{"attn_scale": 0.177, "tie_word_embeddings": false, "init_std_o": 0.0, "optimizer": "adamw", "batch_tokens": [16384, 32768, 65536]}
Each number is 128 + 32 x the weight over its row's rms, rounded and kept within 0 to 255. Layers, rows and columns count from 0. Numbers have three digits each. The size before them is the row's rms in percent of the matrix's.

# up: layer 11 MLP up, 448x160, rms 0.0544, rows 54-108, columns 80-159
# down: layer 11 MLP down (transposed), 448x160, rms 0.0766, rows 54-107, columns 80-159
# gate: layer 11 MLP gate, 448x160, rms 0.0561, rows 55-108, columns 80-159
up54 099:169118138157101168126116161096127112137171095151193149146127157115122127146189085180140117162108124105108147098161146096110127107109181172125092098109161107156137080104125094132113114135113127126135127128130191155137065146149133091054122169
down54 099:101161121123196130089112170170132134171065079118125075133142099183132101081143140099113119095117073080131132101173120069148071160071124112073136134117107143147138134143114140191119157108137127145091107144191146114120117119119100183063133090
gate55 111:064138088134163058123090113166121135097106150094156158107155114092154093122116133121097093111100117119070113098111103121125144096125176103093146133165055208112148118081167162102136184116162099150106147084131144161131141094123103124080154134
up55 105:155077105068149064070141167129167146092140140135145099051151159079120144200126147171105144157113097100129125099152141145115091141135143131115116137110131162128104137097097098130137168165185095210194153154110172158112116088083111147170151151
down55 106:179087162161099112099064103125110130155105151154128130141185112160057154118120147217080154127128118124144150060106118147137127171098108198138079130105143140069103096140124146129119161117180157176175088131178122152126099103078071140152165107
gate56 107:137176178078135121084091098146172155164178121192174146101164126040121147142141174118143099172112144137120113121135134115102110176147128167178097111126198187093173079137147116103105160108129102122150138122161165137116097139120132142076087205
up56 096:110062158186108119083101065062147104071148143107154082133155128099106088099111096114125129148119117113159129177178161146099096078104113074098155072159113120118105159140136135114121140079107160169143088134130177143116065136059071146081142158
down56 095:076133145089094147133116126104151154128118092115200187097085121143094107155132157116171127106153153109156188102108135164123118152145136175159128180128079083178172076151144152119122139117161119102134141148172114066142186060105142109124129068
gate57 116:077061150180121174193050121107076164155202126162150079167062169120114090088121117124182098116147129146146131144107103066138160086152147052117136149145148111064095125107129140096140174164140155111108159139177141187114104125088125133137094104
up57 105:109089144071162149097162099168217114092098115138136154137137126147185120117152127150195163087120152149164141055109100139140145149113066159114132221134165122098117106118165150148123100111137086143114141152090106108154154124119157132148085148
down57 104:145100131124101155211144149108143112121108142079115107170100125133147131128158101120135081102091116079125123138105101146168161207107121090155139145151153089129131129170165097105159109124121138111135127112084127145132122167150143096169041088
gate58 102:105193108152128127129110100154128118122078103169118122138166165091115136105132116122099140077151168089142159190133093071137121194093093148152135072158157089105155116086153140140156186141156162152107155108133120170090139028069197093127110123
up58 095:176054149148092131087095142076151065124155131101109130114114128093088111112103140100080155149072070142161158112153127144108095106157133127100052126128149096140141135118107077078135151202174141138125166096150129158116083195088086082095112134
down58 101:157140105182123123125066089098145170104132186180155135163089149108155088073119102213146168130081143094112191186158131117151169099118155085142115156127152106027082104116167107159110142141144137148109111082154148104060195106126163133158128117
gate59 100:120150191107168115139104148177146133152095162130136112172126178112142145143141145124102109156123178106166152105077107168160173159170116110098139154151184100112143142136137126116147161071220154142140147090124128136174113132118063077084108083
up59 099:158138078117135134128113072128124140072147093185173117100169145131161145149079065141137126137144116097122112135120124108157150121183100185159092065071164137107110118121133164175144122177121153091124058123096114181167115147113152092082123071
down59 098:129144159110192135130108129122135183165098139107119102138129132116168133130166151142066152124106151089109158091075122183123204132147101121089097086149145134140178082204138177191083151126169107185138180079172090083146118086123163119090112102
gate60 100:076185133057100155115130132144174142145109086188145128132139165130086144167134115093120137148088129130167128159178139088148148200113147223123137152131148128124121121151130175062207084127107096131124113125141111179209133138169121130140118108
up60 101:083104120068140073119143135116206135145149074123194168145117158132201146148094128176114080135093164120109116091063058130081134145121113092129124139147172158144211137139124105163101109164184161142148095205120096126119107125042135190123096131
down60 101:148140092108047132079153095100133111123151098108173179031084146092122089129170174135144120118124151114122149057118124141121149090115109101174074133118087113138081142155072119120114155146160096120209173141149080084187127089099118212166090117
gate61 094:076113172220172092090070132161150146142151101142140089116110119115112146096119186158121129142081128187193073120187105133123107159190167116070138104117146145129112084131138121106119136143146182096164090132131157116149130107088120097131191168
up61 095:096138123109119144114145121134125178069178116173204057152134121150129144161148149092128171152151168136157093094105093079154106153164142164008181098143161136153094111117146113130130121125087112120159120158154107097172178172135109113094157166
down61 096:126146125114166060141137146087079120111103111112178134110146160165143139166068097097146111080198176076113127098120147157138244120134101122114121113102083106121152091142167162107101133184140107100077130138149143104159122125102142094128143105
gate62 109:124148119150095174145142166141143124105091182115155115179144160102174114164175111106207144155068084141136078158130112071123105106124154099119123122156025119133043150151141120125096140173169127119136179099159159204103103092106117156061121143
up62 109:178041073185113088097118130113097130169191126131192125140143102187078124148136121127106175175102110081095125089139137101092085106128129143184120170168162121129075131167146111130117181088134117114125129129158127138097101111020121147173127099
down62 110:097105129133158141192147074158142123088145117127157158123117132082102151172141086158151139145067102214169101151196123050126085076093132143095172079097129182132115133140131145124146128120112153146097187113104126185113107126061111082150108088
gate63 102:104127142146094104066097110126134121131127119082188096110142160143170138128153119059108151097114116073160128059165148115141114150125143135147083195052142092123158143140113086144093158077142116093127207140149168149100111096166105163117150117
up63 104:160122115090173152167081137068170166144113176105138112106155162119099083162090106125164105146091121146063129130126128160099124120126068090203088168159135158129151117080104116065158089159138188175119093172081153118118173115120153142101134102
down63 102:145064174121115123095111202135157148196100159182136114136085149170119170163118060094134129177128176162117148171122092136145131149125072134130109098167128146181135117131140105153197163153120137135048096189170111151142114116169137186098165134
gate64 095:189131131168070097125109147098177138178171116107118141138172077154095178154139125082155141143111114096114227125170124119128118119131098112169106129148159126111129134118066189126129078133119075084059110140151086093094175100099144161137124134
up64 098:164145104187074054105157125107087171068058109111124128158078099140081134189100081123131121158117157100158170078145143137232109121121119179103076145158122130075116124146087117104096100152114101088214123167115147156125136126084095165137123145
down64 098:093096106162160093090075144124133124172078151119090112107178093147147136083173062107093134130150125159113181128148125101102175067086128081100114104122144105124066065134111152184168097123105130129127104096153135131114132133108149127157123136
gate65 100:111103110124075120152127167131144173112116155138139182124130124123109147140183139087115082112142127118165169099039117102097094125145177074156148138104106098102125080078097140093125182157154162153081173099138128195144102154078137122102118194
up65 101:147085078143136095164098149126131090132105138127196166131112123145133150188133101104149084068092141205153162122125103133050096119163160151150132154139186085143111071149119145134127104069075157161096063099132091181062111124107152170117109073
down65 101:094164133119173169129124159082197088171141127139122154146183115108138112120125127170139172139119149158143112089151124099143116181159142154166133084182195087098086137108102148132124129134159172182112130063141125110137070154100112111117157087
gate66 094:131127139119126193133156086170173156125124120047121136166118150095113085118146187090185161127120101165152155117130144166195116125125093066156109113109111134100112167114066136158120108151131124133105162120145167118093167048142134166116147116
up66 109:173143183119058133133120077095142124116129174105150174170097106105144150116119135142115150122153078112115186121140134172171151149099138135111163073102083102117110122126128128126131074131051156135105092149102093065149138095114146172212148096
down66 108:150179105118076115136101186119120075168107090162189129083081064074116116127059156119085146140138124118097123092120123129143162094150153158095121161113160160145132040155133126088151088103136083135118085146068142124164166082091144113196112121
gate67 108:138123152135170140143090077063080135107113126102137110141132155124156123153173118096162090118130069126151157104109154139152154140170136114153137162096084163135121153130131164132115159111144131153099108064153174163086071134131080125114138093
up67 105:143105129110072175116113073164110157163125108142157125085145154137107182118116091116114178077117106072164159120116129132119072126233100113092161097105076165144148153169081094161139091193170108138151112126110131128140099103148104183093111099
down67 107:170120163168183162127105116082128141099116137095105101181173120123122147143145145122141146129147159114131140179192122123153104156157159138169068188146153156207195132121128106112190103082171121086142095120166071138123056127168112098146084132
gate68 095:101109127161131138160179079171096154098098143131104114150079166102135113073138159150108094136132129161103183140127075111138155164114148140129102153134097149161189100167114103136107125171167114158113189129138143183112142109112096127122086089
up68 106:170118129099118086116097120221140138170132126086144085186089136102144024105188145101124061143110128170125116113171076147080092126125055175093116108093097153092138110136108102127166165112179105107115143099105107130098116132135143088125189128
down68 109:152159126107186113133107127160132093149094136116150165119085172116130062154173131176115168120127137108109118065131099179100070108140120208115152181173138185104141086077158103140097128143170086114178135116142099078142091150152089119154105102
gate69 096:135127175166088123183134138134158130132148047083161184094082132124096130148146181100142115168126137057186153132189130083114158163106141139156180194162121179142118058096076178109113159184132140140112161119130148134060133121135128138077132141
up69 097:142112147109117094126141197121174128124152119114166137056103065132108135165114149143145163190139109096096156172185137073100203074141145127160091163149174134179161063119124115138180151143137152110145146111097146116107097170089182066135098138
down69 102:122068127067109106120155154110111210136108192145111105082111095157100079087148108141131167176130156091129146162140134142129137073216150155151056110124106127093109160125136167135129118126110158145118074113123086176090098136092138096159117087
gate70 104:140109186129149142120083066168095191145085068117105154149154082122132154121151175139154178132195120128149105131136130129053159107083131093102116159118172106137121130135124104160132092150099037155100162068106122123141141075195154120095142121
up70 105:130129126141094093111110097077138153189096114151154149135139111116126197224146114175094132157134133079091145143101212117123153158194106100127140142139065092123157138147154157148184138135127100159112136187091081109131138105124150117111162089
down70 101:201150143160163146094164180149155102157142132153144191126162109109125146171153206141135159138067122113070126140099151096169174142129097118156168135151154132128098151121056108073060099132140086088071121126056149172151077094089118106120141126
gate71 109:102166124107126149183100117144145110153053110118130137069182112160194143149117109141101139072145113084173116073159079085102120140163097136147099141071163176109137153124107086103106093169174103130067141145119148125102098121118137120123139158
up71 103:105119171083185029081123161116109144203124212140121121112116194130166104093135076142109123086142090164104167154129108141097112084116177120116142133121126079160127094197107157103103142110102110146177100113126110114117078101053123123177116134
down71 102:123130134109202153097052186075147106106101122164112138166131164088165179134174127139194127181191174207120139158089150198132104107106143089141193134133138104133170130159114130166147195123130118156128133126135088167129137122146133206143065108
gate72 100:130104183123170094120150107107099116151099171123104105103115082093125095086150072086169093094074089131085097115087145104122118140153132086120139089117149160091073170080081131135107124165195124167045117118124120155053143074148195090140153142
up72 094:187090164152179064096112089132072115124108090123096138133142109052117109132185153136103170130119157124141130183182134148135052147132132101138150129115136144120122141078113100143140142119129117118137153190170121148110122103131143152107173120
down72 094:095159159116117103174140147075167129147152088097223113095115124108123160100118144118197094132106113125066107062133105117135173167106130169161125106163078101168126102137107136127125152145079114122122102087073173099165103134082186101101115094
gate73 102:170145145057114144146116172125114095136148048137127115081087137096111099171178121084156157132055068104133094164155108066102142118141143108120158127094097116042101053132105182154143101159111160143126209089135128133115115072093147114122144189
up73 101:139153050127189125085121147109136126101107160120182107136127188122078168165142145152116100157104129119101151157120152096177136097142153124138139156099081189109118102136135180124077164116128083077141119125078112099124154165117112112167194076
down73 100:142100149109136129136122110160106153107180120101134166163082102150113142132114036162181120175077087104103145149085094089148137113144087159084107149106140099167102137158102156138195116193146157110095141123118153091151148125100162088054117132
gate74 110:063105133139126110151136116171135140111120125121101099145165160166102147094136100082074092123117146161185110118173112109148155156136115106140104044196119142080077113198100151141115110120137099137136154178136106159112144086092187117161145129
up74 098:079153153100105063109167095137105130114110143129112131165073140121058114143113132110073101100125146145091111155175092123100107105030114069093161147172139161156113157160118119095100148089134120165089136155084103160170159131152162118156098185
down74 099:173168114159161130089114117131140098131106109174081128147140098108126088100159128107124157179152143084125145097120114134089113106133127167123164158119129117160141139096082140088149096135100166097120125138140141083169143149114029092139154130
gate75 107:133201131159135124094109120099097113158172121077131156129104073127139131131099165121182142176121181130164150101116129124133175095178179156147112182061043148087137156138101124108084155125202115116089150118182171146125137129112107176114155165
up75 102:208133137127146136116139147097107145122155172119063096065109120168158138155093132131172127133142140146138086129099159168189103060184187151139086132127069117117132151138172166136145102101114106116084119161125163100178082143162101096170148105
down75 103:157101157112095131119148088168148123136111144169095074152064163140116122103141165155019187172108165133138072152137137105148113132154159139162129097139129094093161120149124081095117121079101085100130108166114116076160125125178111160145106138
gate76 100:126146142225180102173116094136141095125149140154106171085145154185158115150118132104103161112124121098089184144133124121100137163140092188071130091169175077102163129066130174095135127154151101135101125147112120135111150087108154111156174078
up76 105:179088204186159083138167154181122103129139144142107062137123108152146158147138147138095171118170153145134082109092181113177162109132184153111134053118107145154155161118120128162120120112099083102176083177128128137198083112153043109117132123
down76 106:136158107159145143121122133180080111158116113131094144132130157129150137117140060116170160140135204172108099106122113142125102117097140120124135157148156114136109195135146065126112138093133094128129127215138158255183131123156101115139106128
gate77 104:123141209146133100140138170113090145138123084164178156118132119112105117090168162148148095165135158143162120088188121120117142156164127108135123094105174136070079171155119092153142130107073176133146136099136174130093071125111134130177093129
up77 103:093165131078129141167171141096148071115137150175183165132112159113138166107118168125096155104131159105100107126100197144080133123207114126093071132043167148101196194144117076122160081179140134107106085106143146116138128117155116140085131074
down77 105:116118127152106155128135075136199196124136197163165126119110115142082110096164139102169128142098073154135152098047110114121132059125171188138154149158073151159136143113104130110194076157096124132073126073100109148091083173096156136145141142
gate78 107:154086127148156088133185118169127104174120129185107154113156114136138074171088201135163116136115125139133061102100129109130133149148176094167146082111165134112182090122135115157087111128144118113165070172170180172142073095161168124132111165
up78 099:172136151106155119146091190120043117148140064090115138091122099132160130051133045165104115149153150142170158126102132084116111108079075110153087073128130169144095141121154163096110112131137119144184176088100079099100095090044075163093168124
down78 102:170135116171075140164110096163108153147168119136118152140137114122175173086191094148127110120156123162153110157127097152087099107152112110162106103117143155096131149120140175108216140173133118100079206114097087114130177138132151108152091170
gate79 104:158149147117152135172135113140079127127107126033145101138120129115116092135134127111132144077099182101134194188138171140135144145142155150123062115164151148086147098150167119160134170123140120145090184126129144093062125130163150157186149056
up79 104:109089139114110163121150128094128102162165111199121148165151146147173140151118135156156054165134094131171101094096120115131143131143097097125159131099089105159109110135123124075155076147108152089175068130146130143164145109102058110095104244
down79 088:187147130124113110190134113102074126141117124037114096136108111081075110149134103113116128098118125111152143147120171138150100168144148146127116146149125191073140130111156121139106161103121132131096227128112117170094110136168182149141167090
gate80 098:141113055092116176130129115084109111133124186107130104097141128158133083097173133114103106158090200141195174125114090130078131110139128113138119187098033085072092116132138109122122119141154161073081143114159133123152117110113122206129172084
up80 095:144130115146179070144128138144174139138153058119199132133161064186180134126183146149138079138126111132120136083131051158110146086096116109153177157138171133151179150152064152178149109100188132130144079087139123135123105150097159094124150187
down80 097:147167134168103103118185125067125097143102121099125142119132099126112103178153176108058109141214116139135128159111101170108127088104105106139083168102162145067068117134183100117083084103172105158126136149134111102186095116103123167180133043
gate81 104:108166080225109162077094117145165113116164130138139091154095148026099110127103161159120138125097167123143097137119119100165192169130085125156114101132141093125102124106073155073104104146104088115091125144057139161093167153161117106141134140
up81 104:143112121158122099150086105166123136101182159117175148179144082099170149128156126161149106137119111146181144152096142106114179170076132092109121141171121168173106163161108117180120092103151129100104147115124110134140142089151114144161134095
down81 104:143158155172102105115144092136124133132117170157125111178131057130198187120105128157174114104165143122089162184141164138197120197107120160117019099126128112152223147095122123150149170141180118119113127074120144164137087106142166190171135143
gate82 108:144097147154061133194136119081109094132159151130105124115191157056113167149154139095191083130110171161184151101142116143131103088110175107150174103100125142087069173175121110119111146096150122102095146100067173143128123115160086193155093163
up82 104:086135113158154140142135148129130159120188127117153114148207108153119204140115107156128130063080140135097126162120131111164151087070077095130144174167064190112112109185136122076138149182117132153115130111072113118136068119093078121115172064
down82 102:058125116222130152143153090082128139154139139162137182153125107146128108103097124165151100127079149183142095207128146139178151106107110142141093137099134117129065109142115124087111135085146152097126193182143115225136140189126160142129168142
gate83 103:101123128108154108116131122104112119195048129140143116178118193106149183083162164129153137129104119147119114152146162115127120116175110100172130127159150091107083165091080134189114149098119144143243152151132145150069221106132149114170156102
up83 107:191151127134107167096134086123137128154088121136112157136079153150101106181072108129168125117156180134123095125113213122121125115127163134126157151119143135107127130109105144128113139139111103078128117158106145143160133174187130124190047150
down83 109:148130119084119186104058102085119179107089155121114065182138111115162083113114124143179157138130155114139161099110148154147138103170136186138152188146155132138148146188144119131133069116091111115109151128131151146129187123175118185071149109
gate84 104:101098117191150094188130060108146138109127175105065094105113059119107114133158131142148109128158181137103145193183127105104110064068127071127100176119128195088133156083075132136110167155142123135112099045096133191115098089108126162125086151
up84 105:114105154123133172129042106131140217139133135125113172131113149126089125155191099150143115198115104122112124118153111120156158133121129101164187164136123069158133113126057152090158145136126102122112167151161109143158146108100147102167102130
down84 105:139133144175091090173121144041184178064116161108128106112087160098114098125100087117156082132070103142179174158158078070130112100106104085134121141176127148123140167104165158158173117104101116147161162093087133135120136091144187065126154180
gate85 107:153131142127143121122044130137163141084126146080176129159100180100121125123126125069132129136155132094165082167161156113122119108060118118141107152118150174094107112147140153139114091197128114127155119083132104190148131145111124140151111149
up85 107:130161083156113062167116097098166123142119121164157178111121099137196178146139099121147124058145159109079140134111158134092130114102158086063078075159134113153155130144094156120094093097123127136138125139094107121141030129054122138097104124
down85 106:146135124128137124154168171041110125192151134169132193124124132129066098100167132127129099114144118166096105101107103140141148105145198109143175106114052118137149115145107161127119096099120093209182033099076121117158095147069140110156180110
gate86 097:107137107135104078085107117137167151095085107127128136140180131108079102126125105119160154071164078048166191187178089098098133115072104082153130140083182103101104152160105128082057108145084138136135126102104111170126105067094161090030125162
up86 105:096107109157129136175188095163126102155123102115135192089097127133108174136107171166118085182137200121124141118070112109191157173135165061102098134152131081118114094124144123152165117112178103112103144197128111131125160115077075123108083142
down86 104:140200131106141185174151127127166082134156130136135154124078075177108117118111128077176075117115071113107151092104128064110147201160088085137104094133137160183152153081118105133184100182125115122100136123114066192111133163082110119087135137
gate87 098:120094154106172193136138074136176124101150115095037132145113146127132109159127133162164089156104140079078159141135162151136128133101116140140134075197134155109138157099125195121168150130055109139116169143102172104092158130150121163161128151
up87 095:101113082138182142150089146191170076139125126076127185152172144100119109069095152167098089145084084138104145107187157118098109133082100092095214124108138131121178200103161065083158085107151169148142091132132159098089113111124077128153127129
down87 096:132111118072128148126143151149121113119171151196176143160125101126097138165157082143186089076100088159064111135154164137131116140136132190081127111153143086078155069078130148133074130159121109133141162096124097072165120151118131069070102174
gate88 094:110134138174160162026132164100161142140151120130111176122086145171182084061121103117146167166130068083167136155134124111102082154142172141142125105148137121147146140145124044138076136121109118129067137122177106129164092107129187130135079163
up88 100:118138083108118133104139076106078190130153126083108216141125095148131113149144222160194120101169145119159140116098142129058119132151122138091155159150128122141199111119153130084068148174078085079126141164120114166120101158083183130131136137
down88 100:099050161125095140119107140142132141183098138149091106114138143150169122147121167169091137160071166142130119171114138153154150177144146103156118133158132112209186131088145130185073141058156174138108070093085127074110153105152159155134166088
gate89 099:137222176130131145189118093074085109120125100122103129134211123133178098156146102107127103133110089131162143125153106082136137141114134086144089144099137138109117158149140169152085136160145095165101187184143131143094083127072100130164128161
up89 098:125138174082182163143129118089089120118134158132014083086163140142108094187088060146108125112144129131119129162133084133123112119124095174176115127089153162096173109128100163136136121129097117064093130133128173078095140145106104075126101111
down89 100:082106154036166129108178099161104167142103150142146123087147112108127072106093143181098109154104153068140152067126109081086104088159110139104145184132140092132152131140156111157155121112107170083115079109105127124087121151139133126068150113
gate90 097:096154065168141151178079103126134149149158103149178124101076137122111086161116090112081075124079159110106185187081168148116118111115130183117123103131158137110128136109112181115160165177183084150028154125112186156083209158184151134135097075
up90 097:183081142176116173121082092181109116075138139157140141139137110176114095131107116112160151111073137083107140121115119123155148072108084151072190083105144144146119193087091125097122150195161135102156193108117154124141159092159123099194132061
down90 096:149127131075130092113084143131079127124117160070131126090140114178109117094097152140104205138020066137148132099123167072117156123166138129087089161130143099141170142090117126217073128151085153146091173104095111045137123178189145175117112092
gate91 094:065135089159171194188160111169125121106156066134184202151181068135174128106126171099092099199088142191123089138115184059134124106090120089127182129127119121095128131159077125118136137147116125110186158144138165181092141129121159156141131129
up91 111:167135108094122167181126154086122109078112121145119158174074076163214105102054154154091129163143138123131123153078221155172099166104193093168139156150163152124188139090096130152210104195103095104067128137094138127118090192168139126125126125
down91 109:195046079139112116168120180098121104094057116078139107144105140121164145116097203132136123144191115123113151121122074129143088089143144102114102126140118143113163158151094141158187053172105157121071141088090139063115119182149166121116164156
gate92 099:125134133063104134104158093114144117168174137207143134101109165069083089145148142070141135087098099103140114104150132128071104127107099162130109102123106149124117100179137109147167125107143086144144172094130162160113074130142154111068060147
up92 101:138129125132135108093108135145110132171151074157096106113102221148153105085133126125102114117162119114121189075116123120111074140114150154117123164144143126133152141116135097200133162104209187143167140148151043150083137133116114164144125093
down92 099:099110146137091110090108195090108116126140108116120170129067159067150144088181146087091146186178118131117139140148127110153168063147106135054130141163155112193109124124153090142104135139117133131139090123119127175102109129170104111171121164
gate93 099:117124162172124190164084068166151104095133102146120169151154093162123131076156209165161138132117099074217160138162087094106173138144112067135131150144088174132102172132142094118108118133147126153089131118174125111106155134090125175137152120
up93 092:120149064144128138120175148128150145143154093097164119153109150127135139207112094112113117069071160124077123104170089071100149164078130119034100097125140094098146072181141129127145177133155150145159122175112164164132110117156142133142127097
down93 097:115178118154142159126107137143191116088161128095170140160189148127113185109124167072123116122065113090116155155188105136152106168119160122075083147157142118104048174120151154114162153162113153135074101164093121255191139133146184100115123152
gate94 097:078123121094116141096121169144119146126124153140212142136145166148109140139143107117172158124128122131192083110125049172127118079119166166113155114118108149109090120095164121048132131081085101144160131159151152129097096117096143106138120115
up94 100:125132135122136137163168189180114116130129129126150088110153105186097143179128166133091149133195129060102134064083156136119122124092125194124098125141131097094083170067075136142167102117150162118145117129118118138071078141119156119154122089
down94 100:103097122123096153169144087123130108061112123127122170135088122107140157134084123195123123131157093153122151158128116126130057115146136127138148116104228087107137168149169106109143161147067150104112130184187092116168101162157168144107115161
gate95 097:080206067153129140154079140098215176129179151097125185108068085103152159116111136123180130128138090130125154155086132094102175167114129116112112106126120140067105142051132132079084128127214087177155166123119165147091140166163165102137127184
up95 112:123136102110151125117049160114125206123162134131089163098110121109167138132067115139120104147195116169094121154137128098108182132123124149133093095124144163117179094057148131119158132177090070133158139129082187127153118171182103112172143164
down95 109:138116149026163140134140168162098126157082146120114084136072176178136136153126155112132112121141123125121108108127113162122111119145133136184118149145122153140111124110137179143097107117152101124103112179130173168145156146144093079145091132
gate96 092:149156133123132125155130150130111109118114133166180118132129097099143155136103164148117087118129095150110111155105132128133108139111114158187110083069154126176122109024094163132115059136075126129115107120151130122160144172133111070135186147
up96 094:125143106132201170158144171195128124112072108082190110081074162136181167155171145109159095052088088135146140083133066187135178122146123121142129164102130153138164170108140084088162119107100116063146085134116116120151141102141094114055161106
down96 096:080124147097160108172130090119171131143166152118096113132090084112093101141134093086136202159134137103127197129144198077071063144089118126115124058092106120183068112154144141137081125113124102158114178127138098069077110124136195222152116112
gate97 096:120130110095164182138103124111093108139179117165102080126138157131183172103100124131145112141181065164162125098157114123096080154191072117113206096102133186173100181096134069094096072160121137137109081147149177168143111147115119179138141149
up97 096:167179086087123131183146144102109148150222101130151110076139113114160194168139155120111178109114111160131032100169155110095085135120127105095124106129109176081158127103163168091172108083101137162128126140163116143145114149127111166161096095
down97 095:094167134130117071077083178126096124130076149132148189140101037106093134123075154179151165190120110150133141154095101135145181126137105137193113186141087072157123097135128132131169106140128122110143142153102120053131144104161156140138132159
gate98 091:177101110139134162065175090176152113210106093165083100135134118122171137111103050163097053136149100113147167147134141156104174151116176123061111147086114013155120094176103117129099189146108121141091100120129120142103105192169174114154064170
up98 098:097121108122158122166125150100179134162146162119131079132134149132167111187166172091137143141191174215092087119161131089202140150159122171070155159141144185121141046191172147150054090059102157024181127121164109138139167126163126122114152147
down98 096:092138112105143117096151147126141085133092149122148157141134107153088155190146155181119126118077130130156184123178114098138106155058174155073162108132073125160143147123145138071116122157122157165068094122151087119113123081122100138102147154
gate99 106:074114074131111121115115173076141128152124145171117116122178109138067134054126130050142137169145185074122172165136169125117077067089130117124110094138083146113051092089047158127153110169144152163088131114125130179132134149137177118151128117
up99 105:085082120109145177159135128128091124141126117157108101132114050147085110117115092094155149175154131149119103131154159094124084176159176119106134148095160155132096075120185102109182118137135086144111133137185122128139164101185101115087102107
down99 105:165118186108118127171122144063095099122152108084112144154113152105153093057063088114116125184192140157168106128148141160116104112136085033112126141140125125192128141129121119070126176169113141065107165130167091150143155156128150016187111116
gate100 099:131055159100157064115100154142077107115106152116142113112089098151175136075129150081119107166145177095161158119043184135159090108161140099105145150120064139123069138102141101126145119141134120180080148174104126151085073142098163147131123131
up100 098:135136121208166167095142121159123129201188067091147119116178108127114110123188156150141153150172167071148127185111110092178180191136154110096107154137133098111139109148113167164168162145092142146117144102118172112113146178090160110124103103
down100 098:108083120124115046105079124153125119180124130139126102103144169121229071136155138026138123170168186126122127141087136181116107136097095139118134130115101133127135095106163142164121088117151098143080147135195140151137163194123193114164156140
gate101 100:145171119164133054090111119100126152124125161092167122083159107110095163101203163111179054170108121115138104160165119160077176128074109186158139142146179159149142124128104136169101099118146093116100169143166113156120173131089107117111106138
up101 099:127113128180115135153121083102156147036093156137143127100111125152143110089160141119155122164173102128165112134102152144136159132143147165114131180147163140129150116174186143171141131091123088120096136184205060116138145158116161119138121096
down101 093:135110105134093165145115158104131163122094152133095129150140103156190158142180109105139108086174140135168130108081161072203121153169175110147110117128139140131093169113183071101173143121132077100146124088131156208183057174189102148200139119
gate102 095:123096209105154101127125090132114115113088171134117128134123151132100159177132100172071175138098181131153132155083179131133167136145102107128114117106136119144098113125106143119114146177118133146115108136148136115107109076105177116080102144
up102 094:133114181125134156151118133116100114118136154139146102134081117108176129087194130110172120139142113171101111146133141104128131136149115125200143162098184158151146146152135126105146157130142078110089157055075145142159137138126146116158178093
down102 094:149160165147138100097125128147132084075132148144166188079101092156118165176077157198136210098119099117121117131145114077102146083114125148105072119122129121106103145137056138086151134152154165132116095198111091255119111082097143149126147091
gate103 094:087084124105126084165150125111139149160113185135155109128102105083115170109151135147063132118112154117084120168045233100097136114136101110171113136146156153070084167131152168142158174167140124153142129090166159229125143138115147165152143113
up103 103:143154136132093135084079138131178169116130082144107141118169099085161050076143129113118149070156162139049079122141115135135105177160165135144151115131117129144140074103122088111128176134158169063103136082114137095194191185129140127052131193
down103 101:090157141084097108113167126143156125143120095093120106106130148138136162111137195107078153076108152070149108052135119117087120146151136157122079152164156141148139149127211124122129152120149104060076133137091121125194134101128143130055146098
gate104 092:140150133171094157131156097117180157169118101095104161125244079107150120067107162166123110093125141181119122147162166100103127129078156137098163096163191108119167134149086145161119100133126147132154115168207112126109159129159153127162124166
up104 095:147133110138085087132067135079142168113083125127153098112124131122119128159207107135140113129113115106136153114079128167208170082115104099182093142142127081099171077154071161074076083056115106148182122140121120110075171113063126154082107107
down104 097:033121125157129122151159121170099149149058088171106118108124062167127138168123127109080116181124116074120101119151084155121092162084178162084122106094147158128093080119120128087118165131132163118096078144169117108140119225087146137086113147
gate105 108:114089093106128127120118133175097120157164167091152125108133156113095164137127125120121137128081133158155096117163076069125192098128078171125115108145106136121146167052126126098144156154211116081058155129125163177124097151094112173163132178
up105 106:087152118165123050084104155156141097123106149132071191119111078148082083156110121115107179167088096178124147123127081130188132113076122172130119094102154123093052084116077159104148142068134103158166199155131109127128074168097130148097090113
down105 104:185162107135177170139076154093165063130116103091180091099127122147119164108091073115123101111105138114151121167136146171177111210063161140058055114134107139096157129131171101109099134138131135159152134124152119075132127140069114150055123153
gate106 103:087095149153111123185065153166149177083103077082074207148100105120089122125115144097113085168143162089155148091106126118168138127133152069110170133073134160068170082128110110087137113132130146118123138109143162168077142119153140142176169187
up106 106:082123099163185089111124096124117111073162088142069146119167110123118141096118214156151102151121145130147191106112147108160124095140146074098133114148168140116136154135094124135129111165177143162143107115188166114151084150155066110088155107
down106 102:110070127121106165079142170168121040117190148128125148115083098128109177157112132121175136136081115142098158066122135162141144123090171089119122126151136133097204187148150156119153078121128124145161159150117136195109118149132111130110141174
gate107 100:148095150139182113067089120120106101101096151109153111153198088120134155114083110112144168156135137118119166138129102169136154062138104098112094100083122178075116103130143134139114115100174158119081113105141171111127108148139125080210096135
up107 097:168134069170119095126090080135118135157163109099172165103192111157148077086106095184094151071164144147055085128155103115141161103115153118063110151163077162077100110168000121141127130122119096116107099074117116150114125109050127135138114113
down107 096:087141121103153140095104121174097145118129156156121186169123136085166128096104112123091131129160135108110084139155137174105108159239143151148198130179112138177162142084087099158114153141134072126073159100184152171151141147131105096118107145
gate108 100:130181116163116114123152170131145118200135154142135117076135139159155095129106142084082119135091070105131109092125075110130105183055101107151116116108142118151179075064115128147099125198157199153148122141106139126116111125131175115094108132
up108 096:104116044092128155128101128154099051096178131138047163137125163120162105133111093128176126170125115134191133102084194092099097133131173164123149143067136104114090127125214115126150096144193128185069126128118130163155112100099112126131146107